Weights of a small GPT-style language model, trained from scratch on English Wikipedia: width 192.
Each number is 500 + 25 x the weight over its row's rms, rounded and kept within 0 to 999. Layers, rows and columns count from 0. Numbers have three digits each. The size before them is the row's rms in percent of the matrix's.

# k: layer 6 attention key, 192x192, rms 0.104, rows 16-52, columns 96-191
# q: layer 6 attention query, 192x192, rms 0.104, rows 17-53, columns 96-191
# v: layer 6 attention value, 192x192, rms 0.11, rows 0-31, columns 96-191
# o: layer 6 attention output (transposed), 192x192, rms 0.0972, rows 0-31, columns 96-191
k16 116:529467491478469523489498521501491519498501487473477505510472458467513500498530492519535532502509528482496490475544527441495486468526489500530516540540501502511507470539519488483482509507499502517472493537521541516486498471519520522497513518488514467537529496484505510463499526486488505508
q17 116:442518523526508511473521509503518479518507483496534540488483504533479520498525500479451505495500459456487508475477488495474525481488478467501461518493505474441497482494502473540520525476473498535536520482497479485455506538491474533488486479473529518482495508487555492541537467490552505489
k17 116:538505506464511480525467478494507503508451462507473512506531509518562546468490543496458486488585495500476473504484456528489498487534488505463521502473459509467515487522469487548587504486455527495513500484449511481467505471518486512502506448496524530514517506503486496508488532531500521563
q18 118:455523548500501514494527483531500520511512540501499503467558521462506554492467433488531503496458501530470500521509490499532507501517489528543500450438481491431504452487468472501506460476464491486485521558482485479535507496541524505482507495469516477523504494463506499496485481475518528474
k18 115:485488553443527472475477508522521496536482519520530546433490521486501467477500478471502465513490532479491443497496549513513519519510500465523514494479500468482482466466489470531506481480482497520547528515506481472482464501547521465528485507520511502457495472461501496515474514496462489519
q19 114:510530486551524493494567454489464546513477470539484545502487457501457511451509495476480528482484511542469515458470520538484496519527480519508497498481467499485479542496502497470510504474488508482489502513476452502531484502497485515543493537478522515500500469511513525539518511548482488458
k19 111:512512535551477441482471420510528503519491497522473508518501486539505507493459508453477515458494491535487506497537489515513455497488480521496479524520498472521496478479476514491515478482503525513459550496525508507488497498495531494528529453515507503508471461533515493534513505493479468509
q20 113:522468534520528471532497496517508507493499506477500555487492519461483528496535525474450480440506545500502558499509515477463480469486485519473471489512516515531506542514514498515494504507508567518509523488486484496504502516485550519503453482539459474533479481492482467510513499510487505502
k20 111:492469492501497508501543493517515479477529518460471486499485516542503535524521505497483491504496513513545497504496500504473484480528530476495497486502469474519525454478502508486511516445492501500500488524468467516511498567451511466522442516558500549527505483524504493507516502456528480499
q21 117:548492513465506493519469465475507482467409512469502490475537512507518478507491466460450539504533486519512485500507493497537527478504517490499515501537524482446525534489507532488483522495458489491505549538505518541477492482508480533506507509477525523486511531498503480527497503469469563466
k21 113:523484471544469545487456505476474488537486490485506488534472498522510471522519491515469490524492490454498493489476479477516486521531529475469497483526479488491463478544465490517473479454491464523535532473503484509513475485524522526517489506487508536487466447525509521523498473442468510455
q22 110:517529520463517508496502538512458490524478508527496502565525479470529466506495525493447485485521505509502477495496493515495488528490478515421461505488478458505505524483534501532524537477507492507477468528505482560479539487513517489468486526477498504513516481480491546474533495501504510495
k22 109:467508503476531527501523532527480513514495473490484483527534504509506473516511523520490510497494492450483529547498508476501522461481525523511516495524499520482477511486480501549460486508518493514475473488503465520529490521467531508536527499520486506487522458434497465560542517498512487511
q23 116:554487503513536529498475539465470498471507430496480512538513484514499538455457504480501510501513540528502481520506481492508481499499482545502522479527506480472520471516531482471469518523495506503554471491530465448520470480505528507482564491489520462458545501490502492484475502502460516528
k23 118:459511477495524502515545523481475453457537486537536484470532515499499490526481485534500533484514527507483493530553537477459463508473493529466520490503516501506444478515527523478547557473469458514509541472509504516523499513541493487474503473508471434515544492510466493491505531476484477477
q24 116:496540507485494489528523500418479496545475498503454494505474493523513503551487491492536511491493512494509498531486483478459548506509500482510463511463543540492513527523501449504445478479454528507491484471472478561500496494532505465521482485476461467491496488513492498489480529520543520502
k24 111:487532504494489506498545513541508494501486536499509431516473512507538511499480503481470555457496520475489513433471467467473524478488511503523509468489525534516554513494493504517487501530478511518513526513497479508487491474527490492505531507469499470504497486511492512521470449501517505532
q25 116:483490505519535503530447501468509467502517537522494489527510499489527498503509491518486443491514514473452495540457492532536517460493470503528496540520497508524516485481464486495482467517505473471520489507518542544492515455505488501500548523523527449521529519508487494488529494568535527443
k25 110:488440518519497448501523513463476528506501499449476506477503477490526489480503500507523506503477539495506518545509509534511509496543473510501500468501500499478465524530504470521444520522464492470563517494492515525554471480500535486494485510529534494479502525519503489502479471510500511486
q26 120:513481472503491521469507475528506501518522503506514478523517479514506458525503488468485488484502496477489509535497495457512445472507522474477524469497540523488434495465511507493511493559485564494567477486519529518522470513471509527492524494512465479511465475482493493489469480536450498507
k26 114:523526525513455530472474531450522497531528546485473530482522527528484530444513540461500510549502469543509506535507503521527497454487485531508508500546506453492450461517457485511509505486508523497544515515502506467523474524530493487442457515517491471503483486506502531536527515508517511485
q27 109:517452494459468493526503485478442458542529540532524450462484502460532531526463444523488496509486477479495478523520485533493520498494496519497481481487463513526499515498519550495486529511496479523527499483524496451472499509540561522504507500438518507509513508504468505508500502514506505481
k27 111:513564496475502490535508504518510496488508465486482519495487473484543517520444489486482456492502473514522482445534519509521512499499512506495487547495514541531488473530514492532498495487511515518515524512534503464478542547511499510512495497452534514518504500506515518490447469555494499466
q28 113:515509494514521476513561559465504509439504527510496505538491501518465487565504480510489503467468485476501448528508517481491507531490473472541556477479468550464525525486509540552508494542493522492528546552476490479490470490523528476495485519494476529472457500491514472525482508473484487521
k28 110:504505460444481460504528530528498525498512496470525482483507525502458479517517504423509510485464471450484446536495486483477478466486484520501511488504460552497523499506508485455502504512508501505523495517517497479545513505455537495535527509487492512482490511511502531476521471527528489515
q29 114:477482502498518492475487456433508466494511483507510498455455525515520512508506524488504488455497481492464488564477508484488475498485501488566538483506503463517516459502525478523494538509524555527455468499471520481534507491476503529521512456513503501517538553513478537504521532482430498533
k29 112:506482476498471509517512516492505482481504466478503509512516503505485513450485590539506463478475514538507464485469518530479493483505519517497497500473532505503522504520504491497540546475509576514452502517468497494495489519445505512510510510553513469539470511516454505473492506504487507497
q30 118:419485527474493485496548461501546477501486529503485521512457494514529504525497506530468536469452514490476525528509514536506511513540498486478524488487507472473502500518511551476511498525494511479481477473483477503505475524461522499461512476469538513483531526458471513450525480526506500502
k30 116:463495546460553548510494550482520496495484470464479562515501476474513508538513496500475524516469510534492493504504479517545455545485489521514503467471498472522494478497524487480529468513478510498516454511522495525511440471513514511494543531519507501495475567499485504524518560544487538558
q31 110:426498511467513462492538491537504504476547491504493538518507461482479522509538504461513477452517512524502499508519496475561487488568528509457492491525493469506483516512478509517464472434471517505502523510484500491499504483458550493526490484520505474471518484560539477489521508486482530509
k31 112:478503491492504478514510487504481450473473526505534483511487468435486500517531519521500488525500523476493477488513482519468486515515534493512514503500513515513492485485488501507482481516502504531542473502489544514501488493466481471526482493489523509529484513548480445511495518464520527475
v0 114:510479505525518525510524475512525547532527484511495509460490520498517530559519515476517453468496497481479543498486517509524490453466499481534469519454516449524525469487480514543492482531484445431532484509454492461504494533503469552504542486499520520548498475522479449494480517526490512500
o0 115:458496523487445471487499489500509527507491479502480486453482478554450548452495487518481478477553525529481524458516519517546499505465466457487483489531493494518480538477495522463501485521508523480447512520508498491423463510493491460518492468520518493507440501514499507551462496519504514509
v1 118:532486501508500475539531491469489465501520528547506488516522492487484534410551502468507485513507465512458503481515503437532479515509525491475460520529493468500503508488505497508466536467456481487500511567511531485492526458486500468533539509549533494513480494469539540503496509509539464521
o1 113:473480515477500516476481495491481561477513491454530499525502504508497511538475476527470526500486525474487512513470497525517503511483479492519506435496529519459465468488486526505508473502539519476521458514531512585500472465493514493500517492494474449491497512510466518483496540477518546464
v2 113:500559476485470508470476537480527470485492496497540448503492498535520485529537535487505501523489478480483496504512536462469441477499522469534526518502513491469494478484548512530541481451493526514487502478480530519514474493446511539505488458468505485512477528514517491546476505522476470451
o2 112:502504485514497512515506488480520490519528465493511526487512510449534493507457464489502505476511513509483473491530510516489511566498527475502518500513492478536500490532475489489502513504504485530470506542500502489510518494502503514474496512560484516471531468471512528474511500480516479539
v3 119:532486509489511519486463481455522486485511492523484510509521505527520447552525467551472482496522488495494484511498459495474518513476507548515511501517523507473563489518506455501524475500462515494538513526486504450472474534497498495512565464508541508527510504515500503515495485495491519475
o3 116:506490520515459506549469534512509494504503500524517506506440516495492490508481486503483507474535510555515512533497510526521535464528524479509477530492503475519480508484494530464495496430495489513489511493497569566530513542530479494486495532558515486502484553465532470437527518503522510487
v4 117:512530546534459545493517557488504548484534484496521499540487523428501497495547497478501484478463502478502521512482504507507497487490460476521497521432520523503505507524457507496507517481463482514490553481520533517490498491503528499469544499515486508491475442500510538453500560474487477509
o4 118:515457474430524503509524469487529430509461519467454500497531474497491537517428503457501509507476474509494507473508552488515481523466517492471547485511510468488493513527493496461542500452534515521558490482522516485499517484530481507489538489536499491537521504499486506518479493487503473484
v5 110:508512489448501503533457502497480499468506482496500539515532471467433502507522516459501496487516528472529518505491515503495455506515501492445516463504502493539504515446500483490472525513490532463537526459484504538501462472509507519496493505509516473526498450505505474490477504525534506529
o5 109:475452504516511491457466497532557518496504514509489495476478542474519496457505492526473475491538504490513498464473480491537521501481482516576551502520464526468453463526518509480449512506515516488482469477538483492513516476485501468477505523536490462495433547515490461543512475474521503514
v6 115:507470533454541495480482476500513492513527493544542503520455537470518522491487513484502468503502465476516511429483526503500530469502461519487524490539492463535467532492498503491479511511521511502494511510492462507514440540507519508502530528512508495495518494508432492472494482481443533495
o6 111:498518497500474488494548531487535482484505496491453476499513454579497527493515497514497477537457509472508516510510550465470491471522513525544499468505508427513463516509512509486496499490511537493471485527520506503517515510492493496491521513475464480447522496475522485537479514525530507513
v7 117:514519484515509513514469489475456518533515513451523456517504510490494467532480531521501477532505533512484493471474502523509473455493462501534460497520487541465523506514472439509490467534475493520493482487518492494527526474530466495499527532511510491521509479500482494489465531455524485512
o7 117:510527493485498525514462491478529539484526472514427501498472532547492525482540447509543510568545503482450503483514471509495551500533504475513519481501502475470483503512513499495485556535489531468516472463482505471507489503478474520480472479509511482462524475492520534535480502462472450499
v8 114:456521508533487500544482526504437539500443485516495529493492430476508531512518523517485507488505473498500520519496470512493476475512470544474508518473499514497503510477537488510534506445522466423519479501459511532496509478534513472508483526513502487453506526482510492557512460509505533486
o8 108:505497499520526559496507466478502504533550510527516488527498498476465480444501464504520499473450503480488484478518533483518472479476527504507498517446467522426507503513518545509473489514504529512492503538512480524470538464510502493475471516481447482548519459519488509509495492480517500492
v9 111:488535507511493491521450493498522498487504494458524537507514493487533491534471496524502523511515467471518492477480529497517547472518561511528508481506482524445456484540451512516588517500477466453496502495524546502519510466521522462518523513491468507491498555538507521509491516510548561474
o9 111:450507494477484528505489482511529513492527468445494487486550499508521477512527495493458520529499514524485489450503500540479499482473530495488552487478458487538512510492508441510478490458481519511535457480481438565510497519505456497529484446499498467534532483511489490490487485527472504494
v10 117:477492522495489485478505480503506510470481540492528524517508484533504499496449497480483481480501498515488432499493512502482480508513500512484508487479550499502503521509513538535538516536481479490485488541484548489476479500502499544526466563480504502507510475544466479490537505507530484455
o10 118:512544492501475496479473506509498467531484484543466453462522513498508469510489512543536490508510508467511560523470521479489514484482536449452522493542500516538463471502519525470465499472490545494494530485488489496536498474550546488505511523540493478500543505490445501500510502500512516506
v11 120:567478484490518519503517497453463508495497547510504558521528512511490483556487490482532483520514456472499530469475476471491508455526485466424479488475527527496493445495522518539529498527495553493534446484523490469489484524492513496530518470510492466490483498516534526506490473524470507494
o11 120:478476504518457453495487513523517500510499456546508505447507515539534513483495508503488505534487540466507492548465450480494493504511512501495494530489495513498507522500500490506494465446467472548493527536490534498515480543475509501523519506491465481462465529511492487494531503477468537486
v12 116:497504518524497504536489551484440503513529476510498492502473477503465539496496500491454522465508488458455524491496508469509509555507533485449494467525497489463485477502531519544535473493538489547499500531513517492514496482486492534472435504505489471537466486501466494547522490517495466524
o12 115:507499514504500510500480491482472507464494497492536503520460512555502518465535511503544502531498519466538500498552519495511492540550529517506542494520523538526507486488486503522537493460522492484514503528531482471473512476500507489519501554562505502486513571565518492542513499488533516464
v13 115:534507498513516486480454465476511481486512499474473494512534490497549478507482479520534474473504501494492534488492467473490492513515481514503482506465441475522485505496519476494525510498501464570496529534494480509503476462461484478465476488496531515478525522537456571523466542482495507478
o13 110:530519531512447526540511487486481470526472515476468548518462489469504504509522472504500496490543499504524534503489552566463510517503524509537511465511531493506523504503529542479466481473508495488497506508497468523497547516546494464508520497533447507507520492472537511513515512515459523472
v14 116:500506512488450500511494519526500507518488496555483481518462508502502455546481484466508461477510537522509523531423432500505458524525514495495535472523541492531513520489511503509547498479525508468509527549485523492525560494495511505499457510503547499501536477491494499517475494480454511578
o14 112:510510510549520513500491472509487492487494461496524498493508460529512534488490508497467456524529472508474554467506514484496491477520478508452469553517516501473529479505527548504459497534508524468476484513493480484500467497493481526500513516494472455573479518511492471541474503440488452516
v15 112:513489479524506465476484491497536498447522459478493510539481498496466548467493473505483524541516522450493449464519471490496536532491493514508513508483531509510484449573519524493495486561560497511489534455519490506513474484504501498501511533525507501500494477460493457545463501489529467486
o15 109:527529504479495459509521494504530521510502546528488489490514502500536508514476496489492509514473528504513509548518559544534486529511462536523526507527448489480519530482471478535557468502470482497548504465470513526534463538476468490526486492508460479474488511484484548507521504500455543434
v16 110:508509514536553463484498509532491483499461466548504544545445515514516468501475519501506501483470444463492504519477515455490535514559492499524466514527471537509500480486490499472491515504498496522541508523488526467545502520551506510516491515509504454531517477499468478490460529507479550497
o16 108:442510490519498544508521498476473481495530525499514497484506498499472501546473526548513501492509484537499487461471470519517477475502533504508476488476527500519526530518514492471517498482533515478511531494482535513464499507519496463501502502453499502452491464469527490512550477434465475491
v17 117:498512522471493507525508483491471476492534517496496483471574524528468484504485518482510493509519464468466485516479509477535504432528474488521479535532518490501511499478464485454486489492491532514515486466480474512534506496518503491487457543491466546490503533493468511516490453516507525463
o17 113:485531515514468521532479496523505517493498489480496472505499523487477456504529451451515476541464444548537490463502499507507518544502490516546491444506533507493473534478509531537496522490527496501506497473516446501475492507531516497493484493483505502501520464546527483467518487471494489499
v18 120:542491546503491482454531499506520476534496480509528479508549480506480552514480454518458490556479447505480493503494487451530492476485480524512511478515499499497490511475551449516487505509525510513531474488502532483497484527500504507494533492473512519461530506479452511519504512447509458499
o18 116:502474508473541549501494522524515467483500501519485450506463481520463480499540522536502527488478496536501534492470563534505533556516492499481480500507514518522476496512516451491531525515471529493465534517509469508524509515481499478496477510508481496514450496519538527451513526530496535487
v19 120:486541518479489501497553490489453518558496527493481486480478496487467516498488506542496476514517506485516487495523542482522499498470473508472549516558511491529499499493525486501506508470464486492483534460501473511494543481485493533489497503460497526493515498476511466482531499570521536509
o19 117:502505504485513529505512510507469467515455515475531509500507542528503512463490490499511523471496482480497495445540481498495503541510489500500538499492501474491508441447476478483493435495520529498490456517509485500546439511497512490481551530529506515498499449524461428476505520538453505492
v20 103:498518486434493500512480472499508490507519512531521521499532513549483504483506527489508493500473523502520504472495478469483494489498476473512500511475496500478523509475513471519492527478561522502484519490504522533461486496493432535462483485543468503525517547492476504487513564543458483503
o20 107:529532495518496516526478480478505528535482533503471561496481448530519516505520498509492496518497513522529489460457505490520487514482546461518463543478525496497516491537472545463472487525487489491505506518490468468508446534478484460517500458521534508529535502536513458530505506503515522503
v21 120:471480509519479501526488463498475524512474473501529460490542477450517461506490529451487513575561517526516495486491479492513501480549449463492465476524495482545474493498542468491507485501472454505483539508481529486516469534485478498509526499501473511485485492502474512486493469525522486514
o21 118:457545487515501526504505475500523497522535536500555504505528538543462513437474490488529492508511523444513485531456488488515484516507545529503512493474464497492488532455509528498513520488509518508525503534494458515520462497483513448504486525528499476530480522473517545542490523484490519506
v22 113:529514502454493550443492517485515469537476519502487503443506492460531552482490443490464502492483510508472518527514484455476499509533467502537518522499503503523465522504486478487505494544437487477471512491515473546549509509482470514564479507497498484548494494530542455502468490477478540507
o22 114:483495466505457473529513498497459546510508457499519528497543526503496508501538493485526505534465508513482525462547500499490496485524499489510483512447526526520457503535537513466454496498504468486473491494493535487490531540465497578492557475508480483499495506499501549517483532508498492502
v23 118:501522487504475465515456497530522514487519485517523464478480485507502533494492505523518541490490495480566507482447506497507496543465516469410478533488466470528497488508512443474551513521483493530477477495480549484490503518473519538511509514515524502486521514455508477483491523465513532500
o23 117:507454467490496520529479457520538534478513452555473524520521517503447498501506495496509464521480474523504462515501527524479476525501516542515509506480499461500485536546490496508513478490480507484500574561526523505527464492553491462477504510488508530506500535428480496537471455527493506479
v24 120:475509520517520473560528497463542515515520507549508494494483505534488506448517476527509488532487500525481523490495513495480469464491494519532509485521499535507479543519518485529552497545515521489484440486462452497473464508513460440528511516468536525470474480519513486521474483487518514527
o24 113:531526476494511488509525462499454461511484478486522502517512514480500490560458479482524492491458540486525556541486469515484482573496470530493523524508477479503515482481467494480492495500479517505505473483474517466494515525534479527502495472490498475502433512480507492518504477525487506473
v25 109:478474454499511528522489464507482516528447473477513543477508482566489533513504460464533491494494510500503523489465480519510511475560529458512497507518512498492496497503470505515504524525496438528492487447537527479483502474467483492517553494485538488491486471502514457501497500492521456532
o25 114:450502502493536506474560492464466472461533512512442522451471493524488505508445481503489487502551506465534451489481544483514515493509477506498506537513497526506478522492533515548483473465504485484474503482505487498506487493481515503511538483523499465520521478452458493514472501485509473446
v26 112:499514472526514514510484477490488502543500472456536484488479538498487510504502505447543520462477479488492502509449489487510484455483532516457548540500506485482491528499514534496517496517441515508486495479505472461482488476514540485474501525478476514541523532530487502509520513440490531488
o26 113:495484485495507508461471478509520481537495486466446515476528497480490473504454517541500518531503527479465531525576475480491495524468507493513443472515465504489491470489549526502513485502542487471477544543497485490468513527540520483492490511476489462445491471500504498518504486498485516520
v27 113:480493536454511457461477512483483521498517553545527494538528484512518565471507530490524499504526526504548553524505532484535526525555492535504511453468538526495492475551536484521454459496479494475568501499535519520513494512500503489468485456501497488510473485504493546460490481490481465532
o27 117:498544486517526537472489511506521489502460499502473539476483515498495524504512451536501462470470540479490493462500508541490541490500492509495499522497515467525505527473486483484521482523496504469540482520440514486518492476450543484572454565516480485496520524521500479449465460514483537525
v28 109:511519517544481493452461525466513475491480462529501464469517521463486490498502506484474522470524514523501534494517538526521515499504526489447483547503528510513526485483477464471509502458568434497500490500513472531509460511513509509518508477505510487463515491483457462462508525477478499487
o28 104:509471515510560552490493500531486519527508468479440492480488466537486472547472536447443518514528453520535473483517478505502491486496513470549492496423498508507519525502520504503511500514518522520518503509520526511478470500473466522479516496509496527474466478500515545511483460501487500526
v29 117:557520454519527537496469514485516533501492521529513456516485508484521531546520531511493486493483485531476477532514504506476545516497476499518532528496486450495503500474539482514478538522489495526549491505511492532485478467476512491527525510531478494526510492507554511512481510509491454482
o29 117:499478522460525473503521474504468568512479520537528539509501544515479514538457494520484540470501547444544483493465503522540497477500532444498469489510522486482514495523506486526507519499489512501483502493500521461517518508496502508474522478492481510524518514560534515520519469505517493514
v30 115:520531484460487475521510501529504516477496503478541496510511476537461521487505503522466541519470516483513491517489495471495508480513489487496497498530500433531506475508518535500477499488465460516475467490496506491480547474501502519454513484502508538500491526488487481485500474484472477503
o30 112:446529522494506524479476493485516458459439524528542536533516504457488494519529537505500479498505545535491498526526501480429496549480499456502500526489495529459450490502501480485534529456503534530489464499530548524529488515512512501473525490468494514485510523486487515499496472511479512485
v31 124:470478481522485524498483513494481525506539551518511511492550541477469504523505489503505492506488507500507525487477479475527492537496514490523510481485449501478517484536505531476485461507492514500534475521471521504483558512538484488477456469487501506470495512514540481495467502503500510492
o31 119:510499502496511509524499494445545467519497484454505471474503516478490509471528495461456536541491527445504536479490496501508474467509502567517483506530491495492537498489492486506512488506491528512484475495538463520488482452504491479506504462490503525512528492486508491496496475563491521481
q32 093:493531481540521505490503534543500504488510495457531478512528464488530480500536470437492494511473514522468492473503522504560472505498526492462474484518471502488492466495544495498513447503475517516521530505561531474530507552519518515492517488554441495486471463519471512497537440526463546471
k32 093:487477453478473485500494508500507471526497484515526484491536560516523481472444523503524527479449499473476487494494484535539474522471485526462531497551466488493464474507515502522481508483485518534490481535506532489510484500509498517490532543441519476514458497478524460526474493507514508444
q33 083:477449496498479526517518476504575506494474501537499530555521481495507526480500506513521511498482495527507502430503502490450525517486470499514491457549537535515512534466467533495479469541488481479501519542509496516488456509469488496480480520461516469486539524532476498484466492548494468507
k33 079:498475461517495495504521499496545483475507491469468512455490495530493514493504486497520499507493521489440480504493477476542530555465535525535504528518534494483507517447470514466514506496482522512494481511550513511556535519506534509500470533502490493495477486524465482504516451454545487519
q34 108:518534513506476491548498465471483489524503529528519500481484470515523517514478479520514510502505535483493481505449470502517507446497528512500532509501478510457522547515496537450497502531494519511505482521541536509526464522501443523530499509490493501505507466471507483504500541494519463486
k34 130:489463534490479507505487492458485516522498486489511524485501537492536525522450533487468511493525481533497509520511517528502517460495504455476486438478511484505511498507522527553517528474497523546511514505553539503498481479490480518531491500458531509496459494462523510488474457482515525476
q35 074:522541489518475494521468495496479452532517511505534515474486461511512502482489510498516495493494518482500471516444488518522490464508507494480522500488489474470520529507488541500530507520503531501506494518508528495527483547522454540528495480499501510519484480462521514490455530469510468490
k35 105:544549493526485529493508481536496520506505510513504483535495469511451482480547467528518497496506512509499488502508488499498522513485527536515522557500525507522493499497516486431506495536513459470501512505499483511495517509528519468495495492551504505505544496502469539516508543495500450506
q36 085:490450503520485487511489544493419492473482483496494500496501498507505479501485485448483472534526545487514501493515532545457461480507496502495456454473514486523487472486532479466461495499503485474536489531525503518447495485532487506500488491493505479496492567488557483525559535484465480479
k36 087:506516486513451476506493453522497504527530490508499495477505505485504511501451545490477545458484456552497514545550491540539521496505530460492529487509510474522510508499503526478543541491480482537491500486513509529484515484513526478469515489509555460501452502490506517522456503491514503458
q37 085:500492525466543479512523475478529497489504489478501481531519500466472485522488495464495490524473522466486496490502514476476502504515522509500516493453508506510527523456547505507510468478494535499485482525503487500513484529466542528493504502507517509471506466525515494483525482470516517489
k37 082:503521447530498502469479543465526518537503534515491531509516516555493511518528528477474476490535542527507499482510510505509461497467477463452453429459521479471508506479463472479494546476470549506502536477499510503505499482487523508504480530447498528530484502490482520543511510479540486525
q38 088:432465463493465496530517511512509512455459482501490491508513535482496476479491501472482502494482523492513472503460495472502522501517527491526483550454482496520489507507522529486527538516462495517484474524461525501472497498479511525490510484469478527511491505521547468522463473538482497510
k38 088:491518502491542514467504492522497507466533544494502511530466486551486527519499478515456519495425493499517483522524480512522532503491444511512467491530561470540493454482500477558517491552520518529506469502507491509493535493531467499495473481486518496505511478490480554531542567486518498515
q39 094:526504493488466471502516486457502518498531503530506532496496465498501521491519468481493515525464490483465514489488454498494488493493539545494460546465476504468514523535510505479459514513513503469479528510501478536523457468513454488501536497519528489494536491508511479507487521502517504488
k39 089:460508503493498510510502481478510480516461472484467534559440546492462476574512458470491512477500477484516501492463531495490439500481506501517513521485481479469512466503510483507506514506525479479532476489471501479442510556450509488474477550497469500493503545506505487483488491494462470523
q40 087:496499526557501474487536496494503509501482514480489529495485508516533500496520521500523493541506553507466500527502520475487484490502526491493502487507496491491514509468453523475456465504496524480462471472520509514530539511470440504477486489475467467503505530453492522529551510516472502467
k40 091:510524506516551477490458531509545526503543517486517494529464516497511443519520545507472500457500483521490487467467456503479531539495508481484515527494555477493481494560507489470487496479479486488537467502505473520497558532514452472486498493549485489479478445511514500531504502516491556474
q41 092:472471476505486517519471486486518466492502496495472561442506501495487464514493563499459518484492451488486471533499516485502482542505466531508514496456509464549486502452499500504497503536481507465500506527513496470505502461486526472479491513508504499543468530521492516513507503476526531552
k41 089:493520506461456506504527515503486514533510525467489479508538464522483527469479513478524527509527510496514510509516505531523492487488489472498514455489458508487507517474508506500500517519538489580472498481564512513498518506531467570512515484479518492520518508488525501494542465490479489452
q42 089:539529461497487491491490535521497494468544481547496521483508436513491500529489507491491483489516530504500510511459474503532487478492501486548511429516535521521506506511502528482498507478467501509541507459527532501487495524515465461485438496542481503479456524475482499530513530515492538526
k42 086:518456515504504463515501466510512481455504476509478500516522515506561513447514507490483512496510490487496469509563497521496483489504528514483513512497487511516469501542457485463512519478503459488513471482521469462486493551493514529502502483511466492486489501527477455545487493538519433493
q43 090:501500485500516475474454517521519501500471512523478509525492512541516519487522482531512473489480510461539510463502486512522496502518493472460474529518479447434511491455535450477532482467481480537500503495478525509486496531479470539493505521507515539510510517474512474455492466507461480526
k43 087:507497509518478520490510470515470516492510527461463473514497467471482439500505492484522440541476545458505526529482481510547495504448504526518530527502468472463499495535535517517527518489562506435527492492499462484513483474517531513511512476520515501506547494504481492541516519476462524511
q44 092:510514500472502515515534499456496509500488469497489481486479491536501486531514490508523537482561521461471529470503492501505495510459519509526505493512498546524504518556503510529469527490517574503525525491515560502536507467476483495493448497479507519554477485492541540497505513462512478470
k44 094:488482526487495527494483491528533497448511492512485523487527533467471503507473470521518489497456521463492472506453466497525515467532517572470449529471516446532547514492516496476476524499502493481503497473491499505445509494489485491531520519459504520480471541507503468438502501507470522499
q45 091:472571475502464483504521509457529479491470477485523527525489468512496546487506481490490498493549488461496504526509530523526488498488470481491533479531483499509493481535471502512488491502531509438507505538500476550517518511486517504458479542480497471513530492484468469455506513544503497515
k45 087:534470513512505525497476504526469492512471461491481531510488461491478470486544494540490536537491525516472527528531508501512477518470523484507541460518473455534496502521495484481526476509446488555514481493521469483505508534498470490511483498531558500519473559534507498470503489459484509523
q46 088:485486505521511510534458470499514488455536505498530529486516532518485508533508498523482533476485510512494501481475478490512481512518500519458481487485505488542509508496513531527548478484516522519496474515494568516491529490471520506475534497458520488511454492459467474484446494454509489533
k46 089:511466489517481482486505496465512471509490477466546468483495480512482500456559500499476480519515505462504507484446497490507527517508458465505482496529492466459461509543449488470484521485509494508431497523513463523498464492514531523512528486493540518482485497464543477511484506521502531537
q47 085:481479427503520519470489533539504463513517515492502491531500449475531481505472518489522514511497505570553503502487517541481523494490487541525469475501453503489515505508500500485517506523514493513503468532513511508582496524535527491488478519488524510559512506504469499460523492483469514492
k47 086:479547506451520491526504495525518508512489481484496514525533479499477501469528519510541482454470509509535513494499516447526509502528482472488492522527514543484476474482521496504486459455502483491502521481481487530502511483473446485465519531571478513496528481501469483499553528503495498516
q48 085:517515467474504521498512516494489486541504456541493519534476505511474506535514494508471468462447521501487525504485474531497531496519546495507520462505548470507524550498455488489492494536484475520492496477470534516485498476488489469491506498497505482533485457493475506511473497488539476567
k48 085:491488524519492493462515486477474506504500502472532522508469565505522487527532509539509528491537482511470482536484511510476502483497519488484479484567517515441494484484497521471487519506491510494466489529560490497508442490524439526547487505487491515479477510480486487507497505517529565492
q49 088:512513503465534501479461513531500552490519495525496490511497537488506520491499498494515559494471509498452504495461513494500500480508519476493517517523497484541517494504507470500487528512493444494502489492546501524456514480446507467506513468535464536528529507500513503493466466531538472526
k49 091:521476549550485507513484465521520510498542512514512539498537422526514490526481487467446522467512529499509497458515502540502528522485528466456504462480498505519501528499511477501529506466511486502492468495497515506507487530499514513549506463476485536485485517506499517503512468471548502537
q50 081:511536502521502493491492470498498522548492449489525465503513464490536506470493501513504448481468478512482500486479499468520467480507557487502522544459541509518472518492504507504518502514491459494461534477486518510543524549501497472484541504524502502517501434477546502500566476525491456497
k50 080:460494499528511523475478500514468469451494545491489526533513484489515511520534494535488527508507521515512496520502526502501461496534467511490477483544498474514505498492507512471450483500475494513488520524525498488506504520528454498522475473499455455492518541538482521566512528492517492526
q51 090:491480541501497471443492499507506511501488502488471519540494501492535471509484538486523530536508497486487499490504465520451491477502516542488484500502511459443507510513501477527497528562493466457506483500551533437499490527469497472487501485503507497473454550538472477520468510521493486488
k51 093:497490539526488508514483470509488447487519453459540524498489497479481523524544496540496458462491481489539464482485514567489491454470514522475493491495485497503491490513486571531509522532504462491510516522510553472486498514486497518512544532486502465479526450458469527489498516484513525474
q52 082:462490506485482581489533518536512515472475526462498523506509519488448500544494513492544481461532488489531508450514491536543534528528474507498553519475545452522486526453520496482483492469524482506467515515452490498530467488490494505500492480491510533516540544487498543500435524484499513510
k52 091:479481528513503467474503474477482470533463447482505527549473480544475538469517475513483479544497489526498516520499500517485505494440537519472499479495488473466463494504484485507545482510480490521456517536524513475455493473522522493485530496496445479492514473466530502499499523473536494483
q53 091:487509528500484490514527483522479485505494473577518488523481505526496538514512487507503476480528531533505485516500478527502456475474479532516552549503489457532489511444482484508555478493528541452446498517524530486489526473495488488507457502526475433497496500536477497514502505510495465523